{"n_layer": 18, "d_model": 128, "n_head": 2, "n_kv_head": 2, "head_dim": 64, "d_mlp": 448, "vocab_size": 1667, "activation": "geglu", "norm": "rmsnorm", "norm_place": "pre", "norm_eps": 1e-05, "positions": "learned", "qk_norm": false, "attn_scale": 0.125, "bias": "all", "tie_embeddings": true, "parallel_block": false, "init": "normal", "init_std_qkv": 0.0561, "init_std_o": 0.0696, "init_std_up": 0.0802, "init_std_down": 0.0802, "optimizer": "soap_variant", "lr": 0.00857, "weight_decay": 0.0, "lr_head": 0.00786, "warmup_steps": 200, "schedule": "wsd", "decay_fraction": 1.0, "decay_shape": "sqrt", "final_lr_fraction": 0.0, "batch_tokens": [32768, 65536, 131072, 262144], "seq_len": 1024, "doc_mask": false, "train_tokens": 298900000, "steps": 3187, "dataset": "wikipedia_en"}
Each number is 50 + 15 x the weight over its row's rms, rounded and kept within 0 to 99. Layers, rows and columns count from 0. The size before them is the row's rms in percent of the matrix's.

# layer 9 attention value, 128x128, rms 0.0562, rows 36-61, columns 64-127
092:63 66 50 46 18 27 52 66 49 64 70 68 43 41 57 53 60 63 21 43 50 75 73 78 64 36 49 48 33 27 41 37 51 77 59 31 37 45 53 61 68 58 63 53 32 50 74 49 63 34 54 44 35 44 52 53 39 73 54 53 42 78 62 55
098:68 55 63 86 82 62 49 42 70 65 47 69 48 62 44 34 68 63 56 67 66 46 43 56 39 38 67 72 42 74 73 26 48 34 58 38 44 64 54 51 63 25 86 62 49 35 29 57 50 33 40 29 45 71 28 68 49 53 57 41 57 35 74 44
109:35 62 44 40 33 70 45 48 13 48 73 43 44 54 58 46 34 48 52 54 55 48 46 66 60 35 59 51 36 17 20 51 59 50 59 64 40 53 22 47 55 47 60 65 41 53 67 61 42 36 89 51 59 49 68 61 21 36 40 63 37 37 38 78
095:36 42 46 68 22 77 37 67 55 36 66 62 51 60 56 83 83 54 57 48 51 53 34 65 40 27 39 62 62 38 54 33 34 45 60 47 54 64 43 40 51 61 39 52 61 37 69 44 47 59 48 47 49 52 53 32 46 29 56 55 66 28 56 24
095:62 45 44 44 46 49 65 24 08 36 52 37 36 43 65 61 43 40 53 15 37 56 57 41 34 52 32 60 44 52 42 63 52 71 83 74 63 48 48 71 44 84 59 34 50 43 36 34 53 53 36 37 55 68 26 51 59 44 52 63 47 84 47 71
098:71 85 57 23 61 59 31 68 62 62 26 54 41 39 86 47 54 37 61 26 77 67 53 20 55 65 55 44 44 35 23 60 49 68 69 47 45 76 45 36 43 58 38 53 59 30 81 65 51 43 47 42 70 49 36 36 17 40 63 58 51 70 58 60
091:50 29 79 61 64 33 29 65 78 69 66 31 99 16 87 82 37 35 44 66 34 49 60 47 43 56 52 53 76 53 28 48 80 42 70 49 55 42 61 54 45 37 64 45 58 55 44 39 64 47 54 32 43 68 45 69 52 60 66 45 46 47 42 43
098:38 70 43 42 53 38 53 63 54 44 52 34 29 15 58 30 40 36 38 14 41 58 46 26 52 38 45 25 46 41 73 57 38 53 59 61 29 32 60 39 34 54 47 62 54 42 64 65 35 04 64 62 44 59 60 43 48 82 47 43 66 57 53 42
091:35 46 74 40 58 51 46 61 62 13 56 63 40 40 61 41 34 36 47 56 23 52 52 29 65 26 47 48 57 43 31 45 58 28 81 48 57 44 60 35 55 38 05 77 37 47 28 14 63 47 42 46 51 41 53 52 70 38 80 57 38 43 28 42
082:25 74 63 59 52 23 38 56 45 75 47 22 58 64 59 43 71 37 37 34 51 37 51 43 28 24 47 53 53 50 48 35 52 52 16 62 81 64 80 53 38 50 63 60 40 66 56 60 37 48 62 49 49 56 36 34 40 52 46 59 44 72 57 34
095:41 26 64 20 12 55 76 54 35 37 59 61 28 61 38 41 31 40 55 27 46 65 86 26 54 69 39 49 21 47 16 54 61 45 45 57 58 33 58 53 29 55 56 63 50 38 31 62 63 49 75 50 65 48 46 40 67 69 56 46 39 26 41 35
093:68 58 48 33 45 53 52 53 50 40 35 66 44 57 50 20 15 46 39 58 21 41 35 49 37 27 58 70 62 30 69 51 65 34 55 27 62 56 75 51 37 79 42 28 83 52 25 40 41 30 72 65 59 34 39 65 46 62 60 80 58 33 83 34
084:26 54 56 35 66 45 46 43 65 42 71 54 54 46 47 67 47 63 43 39 43 81 46 33 63 46 55 53 52 52 60 39 18 39 77 60 61 55 43 61 85 40 23 48 43 37 56 33 55 33 53 42 45 43 27 54 26 27 22 64 49 73 55 37
083:81 93 56 75 52 64 66 75 30 57 64 69 64 35 34 41 52 81 53 73 20 45 44 44 36 62 40 64 63 71 32 48 43 65 63 32 62 48 27 54 42 49 27 48 56 24 64 46 43 51 45 63 60 73 52 66 27 39 54 66 47 27 57 49
094:30 52 33 46 52 42 61 52 49 50 42 46 54 61 57 53 61 55 55 73 65 63 42 44 40 38 58 87 50 58 22 45 28 66 38 54 55 55 28 55 46 62 52 46 56 35 65 79 81 54 29 31 29 27 54 41 57 49 44 58 42 41 34 37
090:47 59 54 28 59 42 52 35 55 59 09 33 78 74 51 62 55 27 63 53 40 58 41 48 56 66 41 73 51 34 40 32 43 76 44 47 35 59 35 57 48 63 38 54 55 64 46 51 71 25 45 20 53 34 76 44 71 61 85 30 71 47 29 45
093:44 87 40 35 50 47 36 52 24 69 55 42 47 49 54 28 65 61 60 62 26 58 53 51 60 46 32 68 53 42 52 71 52 35 51 46 56 64 24 66 54 32 43 28 58 41 49 49 56 27 31 44 61 37 25 65 31 53 52 74 53 57 66 38
098:53 53 19 65 58 46 80 52 34 54 53 46 63 45 42 60 21 55 56 52 43 58 43 78 29 53 40 63 88 48 56 54 71 39 43 42 57 74 56 73 46 46 61 37 64 50 29 16 58 46 58 46 53 58 63 38 68 55 45 73 31 45 60 27
103:38 76 60 36 58 61 46 29 30 38 38 59 40 18 55 26 52 66 55 08 43 68 38 50 29 63 56 71 66 24 59 69 52 49 65 40 52 46 38 45 42 44 54 50 61 61 52 33 37 39 62 49 62 26 42 97 45 55 52 56 32 43 56 39
097:67 55 66 63 52 41 62 67 45 35 48 55 58 35 55 23 71 54 63 30 41 42 45 65 30 31 42 50 56 57 70 49 43 20 26 34 40 60 55 58 84 71 50 42 18 42 43 52 48 55 34 30 47 62 14 57 73 51 35 38 54 31 37 37
103:54 53 81 62 48 49 61 22 52 72 26 48 54 49 60 68 45 27 46 56 64 72 61 40 25 53 52 50 32 56 38 64 58 25 48 63 49 66 61 37 52 51 44 48 84 64 56 56 68 24 38 50 47 61 60 47 43 65 41 35 66 63 14 46
102:65 43 45 48 63 77 53 39 43 40 36 48 55 48 66 49 45 64 61 67 83 45 40 65 35 04 50 37 66 47 45 68 30 65 25 52 43 30 62 86 57 36 56 00 51 59 63 64 51 46 51 13 66 44 57 49 35 34 42 45 53 70 47 54
102:62 74 62 53 58 54 72 39 70 59 42 62 61 33 19 59 67 52 67 50 18 17 66 45 42 40 33 54 50 40 65 35 71 59 34 33 33 69 61 53 51 59 39 54 43 41 47 42 46 53 18 54 52 46 57 74 58 62 50 25 56 32 74 30
106:53 57 35 32 29 54 25 64 52 32 73 70 29 71 35 40 51 60 35 63 39 50 65 65 49 30 46 61 77 64 48 36 50 29 28 67 41 45 41 53 45 67 69 38 82 48 29 44 27 64 58 59 45 65 24 48 51 36 60 64 37 37 59 48
095:60 47 46 27 51 53 63 67 39 23 34 08 48 44 56 53 60 37 40 49 76 36 58 55 45 24 62 60 42 20 34 71 43 72 90 54 37 63 26 55 59 73 43 42 34 40 25 32 45 59 67 37 49 71 40 42 33 71 50 52 34 51 69 60
092:25 68 47 58 75 76 51 40 62 79 44 46 53 59 36 63 54 63 73 63 53 37 65 54 57 61 49 57 52 44 42 52 51 78 23 51 29 42 42 36 23 64 55 51 36 57 66 52 44 48 79 32 71 48 58 50 10 48 48 44 50 55 32 70
# layer 9 attention output (transposed), 128x128, rms 0.07, rows 36-60, columns 64-127
099:66 43 53 53 50 60 17 62 60 63 48 71 45 51 41 46 25 15 51 57 54 43 28 71 38 70 45 33 50 80 44 34 73 36 47 42 55 18 53 08 23 51 67 37 53 24 50 59 72 50 33 35 71 37 53 51 71 48 28 59 57 59 57 35
099:91 58 38 34 52 28 40 49 36 34 51 68 43 46 42 63 45 48 30 24 41 58 36 62 54 48 21 23 59 29 47 59 33 26 42 63 59 46 39 47 48 68 32 50 52 62 56 64 52 56 44 63 67 30 55 31 30 50 22 41 32 58 65 40
111:52 28 73 47 55 60 29 64 55 18 13 66 22 64 42 53 57 30 26 59 55 60 54 61 37 55 32 14 49 44 53 42 50 46 52 53 55 35 52 41 34 41 46 37 66 33 26 61 50 24 30 39 55 56 25 28 66 83 61 37 67 58 61 46
095:64 54 77 46 93 57 42 35 55 66 24 36 49 52 46 34 50 19 32 30 64 54 69 67 47 45 43 48 69 60 37 61 49 46 48 34 38 40 41 68 57 35 38 36 41 65 38 52 67 37 40 70 29 42 41 61 81 62 41 34 43 48 28 43
098:32 31 39 23 60 31 43 81 69 48 62 36 77 60 46 35 79 80 64 75 58 55 46 61 61 48 41 54 38 67 51 58 60 67 50 49 54 46 64 25 71 42 43 69 36 73 59 39 31 17 51 66 77 35 34 40 39 42 63 56 41 26 61 60
113:45 48 35 64 56 35 45 52 64 62 80 52 45 46 39 43 66 80 23 55 35 50 59 51 46 53 63 45 71 61 65 38 48 40 37 21 72 29 67 44 59 50 73 53 28 47 46 43 40 38 39 36 35 74 75 37 70 51 27 49 50 49 54 45
099:57 52 37 40 33 36 59 45 46 50 55 71 37 72 33 45 65 52 58 30 41 58 36 64 69 52 39 59 47 68 87 69 43 73 45 56 48 55 54 38 69 52 47 40 42 38 64 43 32 72 38 75 51 28 57 45 52 18 50 42 67 93 39 42
106:22 36 71 57 44 23 41 69 38 54 48 52 68 32 52 52 58 70 57 77 40 11 46 45 54 63 81 52 54 61 59 39 57 53 60 55 50 51 35 44 55 61 68 48 28 28 58 69 59 75 66 29 79 59 74 53 48 23 44 67 41 68 64 59
103:37 45 29 56 51 54 58 31 45 75 59 28 66 59 42 32 40 45 65 40 74 40 71 63 30 55 68 40 34 57 56 54 34 72 36 74 49 55 36 62 49 54 56 42 32 36 31 48 23 54 78 79 65 40 60 47 51 44 59 73 54 52 51 49
094:41 60 43 49 73 52 64 61 52 64 58 49 36 38 40 71 40 46 37 55 54 45 40 63 52 61 64 38 45 60 63 68 60 49 83 46 05 57 39 33 58 68 51 55 55 34 48 59 66 75 32 71 57 60 49 77 45 36 21 51 55 61 50 49
108:44 56 82 50 37 48 64 49 75 58 60 57 52 27 69 49 49 36 38 60 32 24 52 51 16 48 50 44 66 54 82 49 56 66 54 69 64 61 57 51 58 42 41 35 34 20 25 44 47 71 55 35 56 46 60 48 42 30 58 75 52 88 39 69
089:25 38 27 55 60 38 23 51 46 46 36 62 74 46 46 46 82 35 60 39 59 41 54 58 36 50 57 22 49 60 42 48 20 52 60 73 68 65 35 76 61 29 62 67 07 37 59 47 69 25 54 46 64 47 38 38 49 26 75 50 41 69 43 63
087:82 55 31 28 53 74 54 39 21 40 43 39 65 47 30 62 58 57 64 59 69 55 65 34 69 51 49 39 26 70 46 32 43 52 44 60 42 62 50 53 58 62 53 52 37 50 34 30 53 60 32 51 76 34 53 80 90 77 48 62 39 25 31 61
094:58 39 15 44 47 60 14 56 66 28 51 49 27 73 57 60 58 14 49 61 59 51 56 47 58 35 53 62 64 33 43 54 53 33 42 61 65 56 81 55 67 37 65 55 39 56 41 45 71 63 47 43 43 42 51 58 45 57 60 36 70 44 42 46
103:75 46 77 57 78 47 48 54 51 00 60 50 58 32 40 60 49 49 58 18 28 28 56 54 60 57 54 35 75 37 43 36 68 53 76 23 35 59 35 57 51 42 27 40 43 67 67 30 37 64 58 70 51 47 52 60 56 56 54 30 59 30 38 48
100:34 08 53 55 51 29 51 45 60 21 81 28 48 36 34 41 64 67 58 48 44 43 35 47 47 54 37 45 35 45 54 58 42 50 57 32 35 56 67 34 56 39 22 50 43 43 60 46 50 75 55 88 47 46 39 27 27 31 40 52 38 34 33 63
106:62 23 38 35 71 41 51 46 66 34 46 52 23 58 30 63 51 75 25 22 47 46 60 68 52 26 59 39 44 42 38 39 64 56 45 74 54 42 33 38 47 69 68 62 33 28 64 30 53 47 46 20 89 49 50 66 56 45 50 43 57 38 40 58
110:61 57 59 36 60 54 42 58 61 42 53 47 37 63 66 37 83 49 48 44 50 50 60 59 66 63 69 43 19 36 39 48 61 54 70 68 43 32 75 57 56 63 17 59 42 37 57 60 46 42 39 35 64 35 39 74 40 48 54 59 59 53 38 60
112:94 41 53 39 31 44 36 64 67 73 56 46 48 56 40 61 41 54 56 74 50 28 33 34 40 18 57 23 35 64 59 54 43 29 33 99 50 50 56 56 60 72 26 57 27 28 47 44 73 44 51 42 36 59 33 15 55 28 48 62 53 24 51 42
101:72 45 53 45 58 27 43 50 39 63 37 50 42 64 45 53 27 39 24 56 40 38 36 56 41 49 57 61 54 28 52 49 52 52 45 49 55 31 30 50 36 44 47 46 99 61 55 47 65 30 35 64 65 21 71 47 27 54 61 66 42 71 62 23
104:41 74 35 22 51 44 43 60 55 58 53 41 44 49 44 46 54 71 40 52 34 56 57 64 63 58 70 39 55 41 81 66 51 58 57 34 46 43 75 59 44 72 36 42 37 64 34 71 25 71 49 78 58 64 53 73 65 38 58 55 38 62 79 54
106:75 53 68 54 46 58 30 56 40 35 68 20 43 61 30 49 59 50 42 60 17 40 39 43 76 70 30 71 59 47 41 44 57 30 57 25 58 55 37 36 57 57 48 86 63 39 31 67 51 43 32 54 35 58 41 54 26 57 62 44 39 40 54 26
116:64 28 10 26 54 66 74 64 60 45 65 36 53 41 72 48 73 43 57 54 66 50 55 40 30 48 81 54 51 63 50 53 27 45 48 48 67 57 34 64 41 48 45 44 41 54 78 49 66 59 59 48 56 52 60 47 44 19 59 79 66 73 45 52
110:59 41 53 69 76 50 71 48 52 50 28 67 49 65 71 37 29 44 41 44 49 59 71 70 31 61 33 31 18 41 50 54 59 53 79 55 70 60 44 63 67 20 42 56 57 57 34 62 57 26 45 32 71 31 53 53 62 75 71 31 57 55 41 58
106:29 40 39 56 49 27 27 44 33 42 61 55 48 40 61 60 63 70 50 63 51 42 51 66 58 59 04 36 54 71 40 67 73 19 43 57 44 12 45 48 59 44 63 67 53 40 57 59 29 50 51 39 48 50 58 47 52 19 71 51 67 43 36 11